config = dict(
    n_layer=13,
    d_model=768,
    n_head=12,
    n_kv_head=12,
    head_dim=64,
    d_mlp=3072,
    vocab_size=16384,
    activation='squared_relu',
    norm='rmsnorm',
    norm_place='pre',
    norm_eps=1e-05,
    positions='rope',
    rope_base=1020.0,
    rope_fraction=0.5,
    qk_norm=True,
    attn_scale=0.198,
    bias='none',
    tie_embeddings='early',
    parallel_block=False,
    extras=['some layers without attention', 'local attention windows', 'paired heads', 'gated attention', 'exclusive self-attention', 'capped logits'],
    init='uniform',
    init_std_qkv=0.0272,
    init_std_o=0.0,
    init_std_up=0.0272,
    init_std_down=0.0,
    optimizer='muon_variant',
    lr=0.0107,
    lr_mult_down=2.0,
    beta1=0.93,
    lr_head=0.00756,
    warmup_steps=55,
    schedule='wsd',
    decay_fraction=1.0,
    decay_shape='sqrt',
    final_lr_fraction=0.0,
    batch_tokens=[65536, 131072],
    seq_len=768,
    doc_mask=True,
    train_tokens=951800000,
    steps=10160,
    dataset='wikipedia_en',
)
Each number is 500 + 40 x the weight over its row's rms, rounded and kept within 0 to 999. Layers, rows and columns count from 0. Numbers have three digits each. The size before them is the row's rms in percent of the matrix's.

# layer 8 MLP up, 3072x768, rms 0.0623, rows 2813-2885, columns 96-191
105:466499494468537506482547546472541576469518490448444454575554481485484558519457453538456542505512509458438446507478520508490512534508520495483476461499396484500424509509471439544434525479451452516563545447490478487537469482597472523484521564582550462579507603534496444508487570583498552428
099:526508480440500609537446454438488475455550479472496543471545560541492499512471451466496525507492518442466449514444448538466488529499505453537522432512525542426537504503669551470520525514486557546552509509514450479521462524506482446461533432490531498548483569537536508423489564445460509571
100:465514458563464509499556517463470528477524453565517483539469481494488488500485528441458448554457446475477477526518512436546554469534502430465494501482505550490511514478479570542489525458466517426476495552499462521492533479512512545486526509493461508555415476483505435534509507484490464491
097:529469487407525509458537471562489505472527532415486468569478434513546460503504546537469517460476445536474483498526434470408481465576530520482525506594387519540466482579509529497489506465536483486565513463552508512540508425456530505505503489575543446462460496512491526495582445428546484538
099:521530429519550522529424432556537479460431486481521473479479522490523444558534506551544487503526430582536450498484524511551498520591527521513564531453563488473465503501492476449541526435524516466473531453516530475517546560504477474514472457498460508546495511504533501476506486463475514575
085:398555502465484554509418492467531486502528529485496461482551506509541541518485491528474525500485534511501500513478482452433512477518458460520492530491540514534499534461572542422486475463545485492396575462579485499526480501477447531508456523556508468471489461535495509516539452483469556523
096:508564604509517525504409455467450509515441448530554514521518471453525486487536477510472513516462544459481501540454466488567381554479508545552539458501482470525526547503539544514511511525500460540475430436524482495517467509539473461504558489496463486522508484496502513480551487556451578555
088:534449505538460491542435508446508579587489554490536512565576494485519474530438521530449496503556481409502534451506456551430552534492521485521519564534614453513593499506508590513419437490510469433511501464459534368563484472558461483504477540507495458458483461470553481459455553477418484517
113:465516497492580526507571500482573526493420492540440481420468464537540494561512618492502579507502573532472527565457523506473519509474513511479523527460526515490499451479497435429537559542464521432508494525472498477477504458458442551462499531463531512476570509481554604561555530558525443503
097:388461589541493439532454437525485469514525499488534490525451542522529515445505459495501500483551537506515490513470514483464444497507461499513453507481410489448612551535511538518481569487482465460453551433453457432485481511528462498491468476458467538517449537522508486538518465569567497490
100:516543496467469535461395481493488484448470555483473556453469548522445395552545576506493469528491499518525509508492526451477578463441544520453572432520413547471456439542499514496487470533400441524525448495482458440524514571436565535546454465549464429485472561450541500542503461469475539452
099:464565527484583472493508441474480548506468468444471515588470530494513478541432494551499504415494463492459580406533434466545488507390507514531438433475539558534532517521531556504512538549487542500511536443509501476562550529471446470452479543513378536489531411505528480488529477502520515493
083:505533513506486505457498517487538493491554495521459401542532451470510459537405550531520532503504539479509444419446599486461480478532506480489495472515451459436487519488526484497523551468460529438528567533545532523524443492502483526501519475515568546481553495480472477527487452477564473512
102:498500482515550508577543454491481532482526532443524541473536473505464419536518475466498531524467429503389478490551522476466473493515464492561514457506518433488536562544472514591525533493447513570454509495465461447565537465486403502487527438407483508498467459481503379551416453474516492537
099:451468521468529565510505534541498446546448555533511513499477514477459471533456524453494505543506486478511506535463590449512507525427553561487553516502479490494493453524536462457547594511464559512504494537491524452478512497517475519473398482453538514513485535491504508460536416543467493478
100:480522493541485520443545468501544490541471501528459437537473519544483539490535443450534510433500485557431471511481496438506518538521488499521471486495509496514449592469477524420504453484449475531533522431456460479474511479451475558464558480457493447460478499501514519535519495518487521515
098:477486484478627563484525476479549498557513476538444499492462505551450513490451569426451530504487516457548558504507539559510464461486535487515457521496559464491509542501481510483467502507507459563516515524556448481485501482527470529492536597439509433502447498475482508502486470486521461522
091:532539526527485450545526508558516526503512514567438425423493565453448525562407436517509489509429552527474410441481632431466588480514496512484507479540494533490472479517439500513492446496541501580473516475462519534447482441439411494517519425533460470553539521457457429511530497516502479514
087:556499569505521542504464520479470491458534544489474494508520499425550470494457475519522492501515477522419418545475520443521440581477509465496495516505498503544479519432513471520511543515534520535497476499514553577547533557515499459564505533501519513460517509500491510542457516464516502475
101:529585581482520483518527398527499530504519551535508460489532509504511548482486463444499447517502435417549483523554448517510461461508509501502567548510506525464489501484505564507532492509433450531550470527566486476497487465549492507501536452473431494598486484559551460453431481480421473425
100:496500472489449506557408521519446524513422551530451495508441572500560536527511434550524493470479516457475558470542526526540434468526521510469519463506466518436615558485450475468492552482490499474423525495545553487573545470473599526469481549517505522481498437463513464457504440475490470517
102:524471499487451422511588536507522549464382503546478531462470500516476491526498423471585371467498502430574476540543497531420550469513533470430499540523367435549544475511513477478407537521500503572500458551374473468553505540498587578541527539479467543528539471532420514545486465597446532506
085:466477439526478510496547477519510473468509534535424486513499582552464503486446467508518487553425589479473502497530438489514488448493566560513498454481507522469531468445539467582465568515510479509541541473502507495471589533500485512477539450513501499492456463487539494522476529479519505508
092:484478578472575546486497503491445538474491522472533477534484502527500516542437496485462521521517480510528438543428549470451440490517498417469423456477473470479609475489499500486487548590485495485479427548478506581408475544544535524442500457532529497451464476532543515548451494543538485500
098:536455429495455415475491465488546523533495477520544496527492487524534529596536527505471441505557489512434388469523478495512482496535468464509472496492395528535466498562538448554527496479495470572576547460578498497458486487527572452463470492459447524486484474482493527527508506432526516558
092:449488438513490516506469533533442559431466455500440490480462577515585468502521513570482456486478496445536562544486490540423556486516514545507509513528482573474495517444494517542483521522505519482541475538516542544529461553458473519559505510428489486607488434460516439526483432480471508512
109:521468481503528421605471453506574493449478421510514509521492507491444468486465450498505472608451453505565439509450487504506496501425472518490479499560540515539484455493532469500503547445531534449455520452520490436428505472437459417465430471478541537512452677511533525533513580587471481518
107:475447493507498523516518503471460495501513468527435539512479526474472562556493479507463521477475460533465506480408437571453503491573451460533515488556409518471474564498546566567586550462459482582457551486564514477502455453498441462451447472534532466465510480598458455542467631487549479462
105:503406534561476466504464538502511574523482534509479479508504510527586466559436482555514522491513507496455512467512522523515436433510524537540529443495501453505498487454462484482462478509558470470543612488531489455526536508491477521603479528488519425477524491503579492519477595515455512497
103:559491552508459469497478493467494539495541452473485457436471562429521458473520420506468538474511474544482450481472428498531578469552541501486477510496527551465480454496506525461465542432493468572503488543512472556522496487486521483503544502526426505468520562509471523536527550509534422503
099:442377496585517564524504556525564548437530518548525528525589522449503500475540444514546470524503515479448494515514514499521512492480466459508550505503506522535453453466552524434487471510567446515480456473511523426551482535493436506451414566498515485581517533546495462540462539516436453531
108:476506504596518527448572525504489521563483469453532508566453420535562389493536539522494462494506503563570464499497459467519483438478450540511512512455454523502560512593431564586481509513476508492521481489494464466491460481512483529443567468470497547467482495480529466531525567408563508488
087:485414488498511432466495412485429466485492524518528568455535460481603522532532525443455477476503518521471477506549542519521438494471509525532547438468459445452511455483514485473513585484518467516475505528503469573475489485452527505562467488505505503512475538560577508573546522445524541596
098:493528498534448531400442524409507481480550503486473541516460497498509424470479483552481494501475517509453535506473460465470460571481519515543375500540484510450475460530523513507543484473534513524554443495551526503456545529483507534496455456493476536468456552521490481493498543585532467452
094:486485479442517495488509516420485541498565543524483534463564558474488495454515520493521517516482474481514491553471479511458473486462535555437510524511500573479502437471491520522487488522535482544521488534477477489482515497550479513435445546489508485445490532522563510532634498526393551572
110:513525483474580499527541461463486436485562488499517466504549474514451489563499492572506494486424535436423523496452499528502584503578542550489546518466428483487472545531480516494539499473468518499437491528462478594477627480456540531543554475459474372535535472524495450561532467393545497471
097:526527460523532503495539511488527526488550491392429579412465467483591490582498483494371486467564531486502497458458550492543495459491513519507460501585505428509571517485497425490495501562519506531484448520519442432542541561527481508524476509513491476484534592512482553525446545495525531497
109:564568505484531529498448462428397493433523531553481395489502444440438494561450490458475525527523403501519468540516503566442465563525510551597653400434537526562510515479434497490514533433556558473525501461539487458511507488510416477507524592482587460517490462494501514499497580504535488450
105:546488479494518469533489462544534495418515455511393505510493490540522535489436458507446518544499457466513562459491553535530521488494437460479481547524517469543508458470466527553461478478443517503479518572479456465509559515519527407468558467587528438484477532463532497465474493499533445521
104:557507543442529549554454557473456516468565470551531505494497505523505480448464478471480535525549490517560563545515494510479514466503461519555513498530507521513523486499583451528458505467508499514525456475541525512507491471501490510469509474489462479554494521528510467451534508411480496520
114:432503535574470493481468529429508491493483464483499537507471439556511478468498520597505462592512428533520532542554545548507607546440476568476445506475501502531436401471464434450489491517496469468496566526537500486421551480518494539628431575493525485509470473571551521495433462551461514543
103:383474532530495483440505491503493549475525483447547525463453518542465469433548490569503520525470515475517476464452536525571479502547408469527558437534516502483537505488507510535441525493489457505462567510485483476553565563516446573518522522431567488533519472565503475545486448520474510485
107:501382523518559530530519404493592534524506510458469569485482514488455533490543448499530475436519507500456442493431516498494585538447498492524515548491425519499534493450480479480527527490448498612464532484472530509482486466518543493462428466562576515529484464547462505425499483492451558499
107:481529441484482563514521464482516515434466510578520448601460467554447552494521524424445467500582575421427504483459487472512480468483452454518663440421502526446498490470495516476441512533527497492572475479439490488484480588512466566533480494502479517494508472567546536457521501580481479512
103:453477471557533472519523453518498567583523524580541515487460541491513520516458458518452520627478504539554509490483485511543559485439531482514490519550453485523509522588515470608489494541466505461472523529518524533543515542489436420548464452492506490577533472428473492482482554496524491518
107:532483460542514482567521497491446492508462505544455493554537473550521535510523503588525413509446502534533490555473570528533480526536499479430549424485454513506499472617502460479568436507543513476492528509515533541510529482484560471536497486524506513538537490502538505474560478524546534503
099:521512478505529521472486381426474479491481552469455467526559541478490510496472498534496432487540492484496468521487478443541498577462540500480596481528510530536508463424560490531513429549534542544487533493520486540468435488445435485457468583436533471482485454528520491545426451529591401461
099:494494470542446550589523438574490537513497489503505471517481496449514471521504496473451446517486544445469460467518498493492532478572528415511494468490496519451525566490536486513550532564484414469508455509493501555536563396515457466417516575544491582437448518465490518502467411476505436497
099:522510465463481540483498574507528519453564603492483562467493526571454460495466494513465457479487514504458548547509555533539544496464487455489561521527548461496478486509450525457520524549524547410431481488524427471516524462535451473526475486399500471527500568534452519469480486475454520415
114:472464539535512420543521494504513483448554545463560526480494499446578485491501477562498506486490528552479435455469515526537531513515531490514480434456488548453510524482490503494542518526537515517460532470383510411435543445547500455542401480547552493606425483458499570584582550540444528436
104:482444536523454479484474468442532526521499523516516493491520528517519516511503491469460517596538520471482556498474512595533539503579471504511496447480453574450507509438553509575576523540521546479544470532514485571564497536505529502533492511471479493491518520494479476467469464511549510496
092:454513404481547479493488476475474491466494507457503446471512491524560439473489498484460531484516521542489465517398526454526567546507501509500548428499500416522605544568506452537478458518483545498479538521442541522479486504489495459537452503535572529483451461474540509415442492396584461483
101:449565470508478511422491530474488474542542393574479505562411527513525487567524505428480524518500507463497537496465471512495479516509509543538467511447433563486474457500569464481499521516449549529447512476434546436460504536547531488615431488529456503561517539521469479542492485411489530529
094:481530525559505510543496393519411504500499537468470547472496510568508443528436556528524516455534507456550522508547493495457531560486526470335478476603493510500543583526548432413560488510480482557437492451574522556463481531464486480490501480516412503537496495419465528514463478489458570513
106:479533461492538501431522468489554477464469549560479490497470576530411473477484437500501495497471481510457461513425519473513571577525532522569467439464530502561513478436479440458507456502468582481489416555527552520500546483551486511504502477498508494515529476515478507519491485510498539464
097:514458470570470511435523487502502570524524470529539517452504534493504567451551506449520467523539514479571476412505491473505522530523547499433530463532570521582471521578478574523544481506516548563543528564520551510528482516497507468483490458489498537488552468499534514507465485573500483460
118:495480514498466484533574468523517446466418488493546513514482569550516536515441481516506528454540483423484534428540478499437458456488514501492532496532505450496469497466554466494479523552495459560451440533509501617566530495512569562605481502489475485505452515517493577511531532574501487461
102:503538595430479491533490474514408517499506522575478460451471515510505447459476530576515457496418531407457533492476543503455486497499530522552500514481404516431507493521456472558474472465457500464537534500450531485506469511477484507498454567558523527477500462478518486492470557499531432454
093:489527429557479523533460529473506484498514488402445488502508552505492537502451534457505509445590479518535485514505534558479457465493483515489586498533478418441444537512505425566500497471445489520515485504542471556410527482484493433492447489448491451479598469533490457489499494573453526539
105:439376469450473526422495532538529489450451529465477435487502543491505478541533543522524494531552497560488457503427475513555543524499535431496442511477535492444450492583513587581477478492472514489490525494538495521525475488457509501555541534617537481405486522432494517492490517512545476492
107:469497472497595509467423544497524522511474487509505546467404482467466475516472481469537507492473583451569483471485475461509504481522580523501528518564539569456527453539466452537436493533483517548478525526487485475495482524505477529523512523507529500478483564421502477509514516517473448510
107:422480501441482541452573523518486454434478503525474579506453598547502520502519498545528511507517492508526547514506485440495595469467459439530421532515481480544470444504532542518468553522489496463529526492469419547517512543549542569476498498529428549600531477469459475516548522475474538525
095:477453566467473586481543500535526430573490442510459538535475465493528501460541534490504535529463529526512525437484557476463561451461449475519479525559542500446411589488415520513469496489492509473548471474519468534505573475441477493578477513480497507629409544580489466527476496502513527488
084:463521500501579474542560474565507437510486526449457535476524497506464523460439545484473473483462490490434478534481498544476504510553535566514506556595536546517497584471528485506528539519429444487516442497528490459530554524510515441539471476492496524538486475525519483479426548497490439452
110:496485559539486576497505513447521514444469446541535517483500474520469467542450547559513447451566567497479465482539517550517531492508526492500553478550524550537492487442568464458448475564480445546578409516503533456463507471486464442529512450550455520459534509490542454528472483452544509453
105:574552444527501518526531552456532516510486460529443500412443494459458523426504468467514515560448569527473546481560493517494489540608473483481573502498499478553448507493475538428478536538470503499567447486476480494520498519484437546527501533515516461474499476434505507489491506491518458502
099:508489516486534519535590555432442516480551424439434488489437463527530470532410526478481471477536506508409507530526547498446493515472484476468528496535497460435485503499577475521547575560503572515494488495506483518489496557508514514529526480530426548460558518515475457507485479493530526456
108:449444518467606468480428515504506464499599472461477502486529486519530488588513515492485527520586560521496525523473498527463468500547535472507562500526532512443456478465494559471502476465526572581460474545534531512484536535476447521471506450563540529488493493489502501519492503483488503503
105:448511570551441550581449500450525545505435470636507471474402485553430531400544482497520479487483444503484563478485462481466474487471459510428556552465490466505466499447484497521545455415495546562476471550555484535461556489494527465441539445467648547524492504419476533484503488523488600548
099:467484499494472451543472393509610514522491522424506484450548461478545441505493517514410523519492517460525517459450400521496588563459488497460472526561482478515467498471428552548537476465483500555478540518458489530604470475432534514505483536428427477497478501476524506444499551551511486507
109:443425496490494481474504592498465438544510463485519501529578447466493466490478424606540481528473522439534508495459591442481478477449458536485607473532473537544505455572477564542428507561475533478512523469503475534471490417534524528485564450551484488569433488507483524500492612473512544488
113:421462500469474505549498493453469503510450549459530570486492524480499505584545505505540466554517474479526541503429507538470529536474521497530554495564511506429418408482444452517455491532557441492549551483517467520483525474526461444463452581522605485554485569548488532502517483466496529525
098:517462420479461478517511497519510556500522521374426490443469455526465519505497498485533510539452508469404543529453489520482565553525486439514429540504497505509427407490557514503452555509521462549510520469411537480498425526460549537492505538518531486462587507521508472525506481596474578493
# layer 8 MLP down (transposed), 3072x768, rms 0.0602, rows 2813-2884, columns 96-191
103:467448449495505463493458430487500501461570458451478555484456523472530515527500504519521528470467447454550498457594489513501526583493453462517476522449471452538526520491529476465453481491419544579481483517468508509537452529510483534467548425494520545505503462467506524509387513522476525517
102:499559493444566495439443538554520538531557573630448466445581476474487500547497520431526525442473464494442503501540534467544423467479467474542440449512450527460448487477544443547601464497465545496557419471521542527507502457512441490536521477520513517441461556544477476520522536514473467515
110:509521472577525457534484561445524530467510470462460486519455429469553528473580544441560445548516474491509461585543554471457537494462464511525492545542486496475519508484527514478485401513556536536566494459504513488552560513458476494465545517466480481499516524509463482571460507474467530468
102:514404467469427453505584452532555496525473497466553472543440447530452516496484486494546508483467519506485524495429413483529566528510513528489534527524484483640482492498613486496501429500449561512566564519523499478444477529538509478537476539541448480483501520457472462454511576503527548530
106:473426532514535523532450519478519484492590446516526532515521540506531508576575512485510462513496506454465444499439491536545559494443527547536459505497487517532527502524425493558497480518495457502514503512506528511459461514502483487537637480509508498496517465512542524543458506516488495539
093:448519517492617503459533467483534455477487566533465485443525428454463444478532549487536517512516473505551468500549482447465496417482476521547467506569569492500509516487504482473494472473523501510446571477567548491483515511475538533544489504492485489491491524546528572482494480547482550514
092:501463615564444517508548544482487507570435523447468525494523478553490520531538525550527520564493535523456517461489544464487471481506429493548449510558542472502466504483500486484466568502458476489581567500449422494486468476509499573468500470563512500426444448493506532468479493522464545505
092:520551496518462525545496513505490523485511482565575614372485524495498485489503482517530432482513544510478458535574473534576469599524533544497466524552526545548505475535466455442502469524494574426509500551480521530531516480514539569481496470539468495472526498470518523514501502490489508519
112:532513519488460502509507495519481521542528453417512579475459498471454481562429465481545507493523543564505486453579478568506479490465477523516466571485521573426486529539495518452581524458501432505529514509444466510509505548480523518460564574545480545499583511444542522468547507484494469462
100:568484464471444508428472518509443468508532472460473482436456523601502501471399539509525542464501545432485489491512428476493517539438470556475469435471482504481465501485534476432513472552488492572484480564446547484525509499513485521542492495459474468520481494517490453525490406486551488502
099:469467468487456538516474512393515518488458477543512477439489467526461565525518507489432474541461496503474539457492436435469385529492470464491488541572502497525467457529513495527544484480493428536485543475549533563515475462494503469535535499511550568492532469472557436511409485484566539452
096:579513511546550445542481509454483450492489525496464511456509492488491539550513441564493597486496496482509550578488523480506459448479495423476503503484494560478543498570468503444621480489586512521519523495445510457525476490460531502526427460529474520516454491611450525487493498522555478516
090:503468495507522489430501504518627526493548565453475501505501512484518482445515505524503557549499522462453556510495491540519465454499535409579471532535575541527470481537537450488551518614526575495499458503507474571474511519463490452563496512443494526475447496421499540500447518524577529462
104:501478490439541492616495476479483471492414453473523472505457449526456509517473476419543518541526514444477424452480459486509446497513541469531490476468537450484568437533528507522511476460544433500538524462533469525441541491471533598454516439456534558477475503512499483502539501490415466492
095:526514500488505450493502513545372516500563483539496531532536498482436510475528466530475557459501474528488462450462485502593416535441527545470534538594546445472486425464543546482514546549516471523532470545529520476462427525525541443537599511528494505534453506440602441523509485537498412487
107:574480545499446496560589573497471511498588471476433509497460501488521464487520494475506511450467496409510518489434525497561484508490399524511493529429482570505546517438404541526511510489440548501556439477520510486500493438511529451500568508417554479393503494532475494520539464508482474510
087:576452596434534521524453454510495482444499464504533513456606513480521538503532524476516542562439579522457511566567454467543531504428472475555479515509489602493567550493477492514519484463542526538577419496538490426552545493551513470493488487525545483473494486509472520520544559591537482503
085:526513449503516500508490564495537504561490482538451479452462503505407472511509463511479485405491454423488495487452486500447503463496508466450522521469473556521503493523466514471496511478483523483532486472558468490432469510600524466433440479450538455482434548493491439553572449494540577554
089:565461469435558532478539588499495510605446519482482502500500515514523557518598422432535541466551531531448541485418470516494563463515475500498534459539486554532484561550413530458563464530497490447538445523450482463585564492518502502469501560520465466469518406474543466501510480445470474513
099:598593523499485548539493505442583500457485556567502467539533492465521506444484480468526510455510563485458519493447514500452527503520541540486474487529404528497584550491434520445499490448517583484481504471523502491538480479493455515473505454477412471453541462505513511547525464514502522563
106:483446584530411501511572430496527460482529527443519516486449525525510470494556493437516518436447520443419550473565492505520492491460512425495502495564565505452474521399504566475550525485388540527500501552581545457525457471494432514441564552542486506537501455566517488499533450487492517514
112:451414531440516523460477545496567534434443510553527480476482560532522505553477461506512523501550512503560519511501459452507510532455512447518456524551538495505507480558441471495526527513529414488439526489585524490461443540518494490478512484493455460503536496509578532467479467566480462465
093:537524548514508511503450550495476575535540450496523525480439606480492464472499536457526526441480482489510553420461581484429585495500496476515532509482470536546463499557464558503503526490378475535538549532459468535554469449467502486493474465546567489527515568426500538522536524509487496479
092:500503554505537457531480444485494486535456474556501464426439510574514440465517468532534463449514516537496552506469444565527483503526532530481517509474562481473443410525528527503503483589567488525473500543408501534482466484488540515515518532470544516503499481503507433471588440573398583490
101:468529495511493498499462513518443488540538527548537470513472500533529505484465472432546549493494489516472622567468568468528452608569485506532411423490529446436477489525425508547488517487571468531492531498525470483526498438531486514457514531508534450536497565498472522485466541478508580483
098:541535559536529475515535537571519517546542525543546549471544548482512545518475463505513510543522539514529475475550427514523485510532457465492457516551479469523490478529458555549526485419517537449409505499524454529455494400544465458571534504473431451533507552448521530463503447420414431475
112:543453457560480556487504440593578430580464478500540506494560523447479512544499487467490521486476500563569390410519578427497500438434522464482487495561471537490520484535478472498492532482565556498515495479475507489454491514449498511483480475402499523527503524520473478484493467425477509473
108:510496503517456539532550529441458538527482480471478501521471432481444516414477517477530490533436539511475563551454453519449434463482459427569438455464446542504502516462475521528517501467481544480548445464555537450559489502525415517564499516480501502505473479544474482495499521475509535542
107:494545578575508508490505469493489522510519543492448512499541573535514513556462442506540559527465474509557508516454456496449479489458457464502509550478477504533535443553464464533549542510503470515508517559504520495475482499543483458475479496481561456462478492495463462484559536460460535417
106:550464541487517526486576463446547542482491536482466466567535515478508512547470456547484477527517575526516503537481479526515465525527522509492559485531506476615488538482357448562511479528552482530508507544516535424530523454521541521496481533530474488462449399457508525445439488518536519524
103:479538534467515511506473511495531528425515499578485467493478565546586479544445488531424410523481430541546515521487603491483454407474498530495555495490449498558498461549489470500487505462542477521525443508583520587529554474484457434479516475417538502540495505504500479497510469474438452548
109:488575497504519486507478543506489505474589488514497517510462520443492482401440513495455525472556448500572462481547463454503470508505530466506494472520429479510506443537519530465435403455522542514416545489519541475513517537444443483482514484462453516491481527526439387524480536496497518481
092:471476525467534504524498535497532509402574446460435478540432564526434509492464486439540611486457643547481518547496463490496523502490489544526460523440512482507487456531541516469538494560548550480504483506433496490559525535477490490451491498515575509571438499549493493441491493487472473466
098:495495498426512504424467526537461484535467501521547547478533482580532448491482510527449529528563547541407493500441526415489442592446478513511475455488494491496491486452429470506455482406528512551481487527471512491495480501490465519491477559512484454481516510499524489496484511500510501503
102:550465452532539489498452475448515525455519413512556506493469511507548508525590557416515481528520532471482571594538465435518535539482500493533509515562471510426485510546477560453465494575503516502523507517498542478506527522527519390418501519482523485511453460533399550524480522483477502432
107:489443484467541537529543446520549519503493457489567522475472526485514529462471498481503433495515497484471531437480483483513416484507496530509468453487497528518586525525491504470508548496491497538474465526534458509433558577475526486540556487441517496583453515524543539459510538519498476512
096:503456490473458516472473574456468520429512478481486517406519531536474455578443571423441523524482490456468460516454602490516522479497444470536482579501452454501450499436500484459490494491486517460493495442534483499624550467519524505506573606524488494475469536480523486513455414427495522458
101:517492565462582415552438542510501540562471499521521510502530414482466474515515551513521456487513428449531471489502486544477549506491531501525524523549537543444542512521515453520479494572519473490493474465529495422540496491474594522535535524508556583535474497517557490411464486561495477501
099:503523535523484504566502485539519514506543506475477452525509564457525509504420411551467524462497500525491485466584457580519518433511419545446503566503489566558526533528476534508483499482441494549503575444545503430513558481491563397554512493506531506483539482460510455404517491500556555475
112:514455500589486539527418467473507548498536557471491411528488513450449486513443510523453493536543499531526488514531512598493482492426480449475460495491500521471499470495494477437452472582479489569399423498530464544520519487469494387486507464466530496467502507504546529496502482541576483436
116:504478539578477491537505513436401539495493472452467551551534477438484499557543497521451480581554517499503433509525561425455519498505475514516510468462547410469479456512512501437491544472546446616480455506468480473553460492523424528517533511504491468494548495510476519494444524551592492498
102:548502505402473542427523527552506527488521495515532563437419405525480512508462455512536478520448498431475478521513553500464521490500497545540554495533450508459535480540552521560498454554496460496490521453518498519581451499434537520521462525546514484443511480590516559621516516522518511477
105:510417483518537555510491518536482417496506553495523523529468481522475447490518488472541492531491467480499482483444494457542472502443501463460529489494460507553556528536544555538546512570523591545469603498445517505466575486493465562526443549509540457451596557498539521473510437511496482472
108:466424483553517496509453508538438499533533520441452487429521516544469535521429522464466536463458464533517486438531506506513476507528545465468520510462555487458480514547581522513429543550439513487375479538441536444407452534492469471533518469429527478532556511515565527546481507580521545517
105:493481472480477546421487447559581495453566541546490498587465566515532462448558501537493519466468421439424536492440481546530553471534492488457538491455472444477536545478484524501582565517496525526453495478485500449537593526507457515405512473557512452496477527503538550491467476509535441500
109:425507479507592448476468479498504495537536524529459529570460588571533573415441495553475426529557503504508472514474514507500503440499467483461457486453499482454519481552496434579473547572486459523502477565464529478545416536527444498579507420595470542519472494455484498535430491472519516472
096:526521478477498501485598514484447419446527538503491488533508510422491474491526494554554483519510451497517508543471476500499542483488496507485513613527532547541480518510477508488482429546461573493448449478502469549471482426454482512492486503419536500526553459484462460575476516529475490493
099:463512499607472515549526454510562564509431499504537500487499463533530487516552517456563481500504528520468563570465581436442536482518516493522513553419544511497542461498472510464551487549515515543520476551495482499513434564501429496495576458480542536445472560522481491531580513506445492543
097:521485444611552450512548505511493532484485493507459487575478479424411497544425500560504546547441439487516525505565454441462549531494524489429529548547529474529444541435550477536527559532509428436492572479475550601504516462503535521474547489573525519523447501558512464536528507500519524512
112:499489528478437484518483445429482532611489549467449524450429490464480506501529507553532481556493531509543516505454460517545521539470471505514530503500449517455462496556534439502558513526503536535565545504503439559443442447581535509537464492563536529454503464513440471513569558515424506475
101:503479514557493485497472518485521471464565450460504497539611522546477522515511485568544473574448501544531567559494516527493470483539506467424452491505440440448488436458510499495516440486505523477523557480514424438571416540474436481438457537480450471576513524527536504472568598481419479547
089:443444567512504462520498498503434476449515480547507533458485396478505455490504428455493512519481559434514451492487478487562533491454525495508480532493475486544532491516549564408591512518528535493490529435488461460506485528482527537589565484507517507450507444464474472540482539548502543545
103:431528560482595468491587482500505542471521520484500556499479517419519470550496531480468440550464493480513443469460502483537508591507483552443463460538385495536456524485511475426480460515509520463548509530527511508562516469491468392509433478521473536474517489510496499462511446506531510449
093:496500460555510478502592566481578486520512462484494477517482434472546522553510581422596542491507523507477534465543479485537429432497473477531487470525450511479493452487438547426381567565570499540500430474550560548475493523511518512551509491466447526577470485498488468501493524525517478462
101:460516534430461523552540471474574547488480513472496558526480473524416528462420467529436597494407498506481519489515519508496588494419493471483515511500468573425489552522524421422502531474505517452537479476460472524571502491522432475486503541465504540477500472584569573399529547521538517497
098:444507524506529483487537478449477525467429500515488454456524552490477529464472539549552534436586507513503446505487521565481540499606640460456502524507508463493546456478507514455502512469474513507560525527574457506437523467496534504493479504506531500492514471447515428445552478514531606553
114:467508548408485520507520533474478471473414491521487516512462485472455500474461540430539495468460468549508494439587513491523475453427476455435441501542522581553509505467594490615545353498467529558496437493507563545501520514513465452576467536466515477569483507517451479463514500486548555448
105:486488566500546513491521495509441448487571514504454496528481490497479455524492570562488492582498471423480515464446535529471383452495506529521561476501480458440484460491495520486447456534481487493510453516550464522483476580560568477460470508478377448527505483519528511436459459490481560486
093:501498569555450526535585536473582490535442483461445506566482521493474494441508525530457565566447536482475541572516545516471453476485551465462552541476468509513563448471532551528455575491436481539533550486446485452493575478506525418518537448577571499486525475511476467452553511482532491443
106:517476542499531557495500556506431519494505602467468532548517488534526493582518460473454428511457441492521462516520482533481456545530436492525490461488513475423506488475478495508468541470463510491527478504535543456510530506532489535511504521472550552509489483569501461501532456512523560436
108:485457490526520543479428494431533489433488481513503526505474538473545443494518504440485464578454543489543495507479520498590518496533583553431569461497554512514529391417582498533534511533483482444466429544454531538508471475437548495462494520524518482560535496494437491481402543514487506463
106:487480508517499503450448549482490507571466521547505492464482500470431461485454502490502488463517485525512454566372517382550490489454516479537488544464547540477516466585414445575520597455513477538511466510521562477493476467475466449517514417539589469511522535511514520504564404516627495529
097:510465503558513516524439477454483497534421571501521527512467554481457495552480437511492510480535455476446509514531497384483509537502536448488490558492486512460462465525498495535513490492456503488466532499491468486509518557450469515534486511527520480503552522560557478425486542468496505509
083:483475443441514538473542504392522549512480519533498432549513413505557509515526527521556520455529529531507503474492456529509579505529521506458488479526491468488513580468436549521490429521507528467518438510497469409494426475532506496488541533466520423456515470552474478527534460532478498483
104:547414515422495460503484453497485523527467532592569590471463487498466437456453489535514467442496494501507496532490511541457510524403484484501498503500471476540433476420467566534541508585531456510463516466543511486466550461490428480459430472601377567510598516518464469498505471560506484484
100:533517459558508473474451495530528482568502534482468469502477555527455560508451471482445548404462517438471481511502557469541466526426426473476521471463540486446469417471468504524509581562485516473496565525460451488493512568473548459460483549472478504456507499579481476465551454495496481472
100:474472478503490492569489495536468544440475431545443485542503505548508483463539469504513533562436520593554522545491495489474525521483455462480493554498475445519442502476446544470513409513483540566531522484514549526549509413481510553499528566475467482500473519481522526480525485516471428585
102:480516462479456537488532516509453501512526505518534421520504559540505477489426525573505509453522473451497456511447600529478490456568508524523500501475437549476516496513501498501459533477567512497453467522512518502493525501443564469584556477487524483575524476556557538484454455466541510519
100:499542502510435450523552434523545503516439515498524515525456502406489541494520493521514495481524446480433541540429552465490482511512458446448474476495500504460479529440476448582537382524565416450450511555514486501498560466516537437543438478491509509422480492470495566499511516471522515460
107:507546566526474531487480546497513470535472489524479504483489472551427498551462438515477613540559447530518470508568512486574516521489539499503499504561472475528468475476468493478473610461450629526452477537494527482442492471524529545597536479527509505559528586493555517399535431465590503497
103:452506421489536469461419536401469479376505435475506500526509519461493524538494452458560485472530498527522512455504501514533538548536499476453498484468478497485594511433613560456446568462481502514493433439540475602483461505495534520539485505469497457546472498526546539481461470480491477457
109:424450445494432440483488511407513438579545550510463539470534512461475489520527443519521460495541511450429495506509558492501526528466515537496485507474444477455462513525549543595473512531436547425436434476556469581451554475518446394426498433522543540505496509435452510503590502511520500563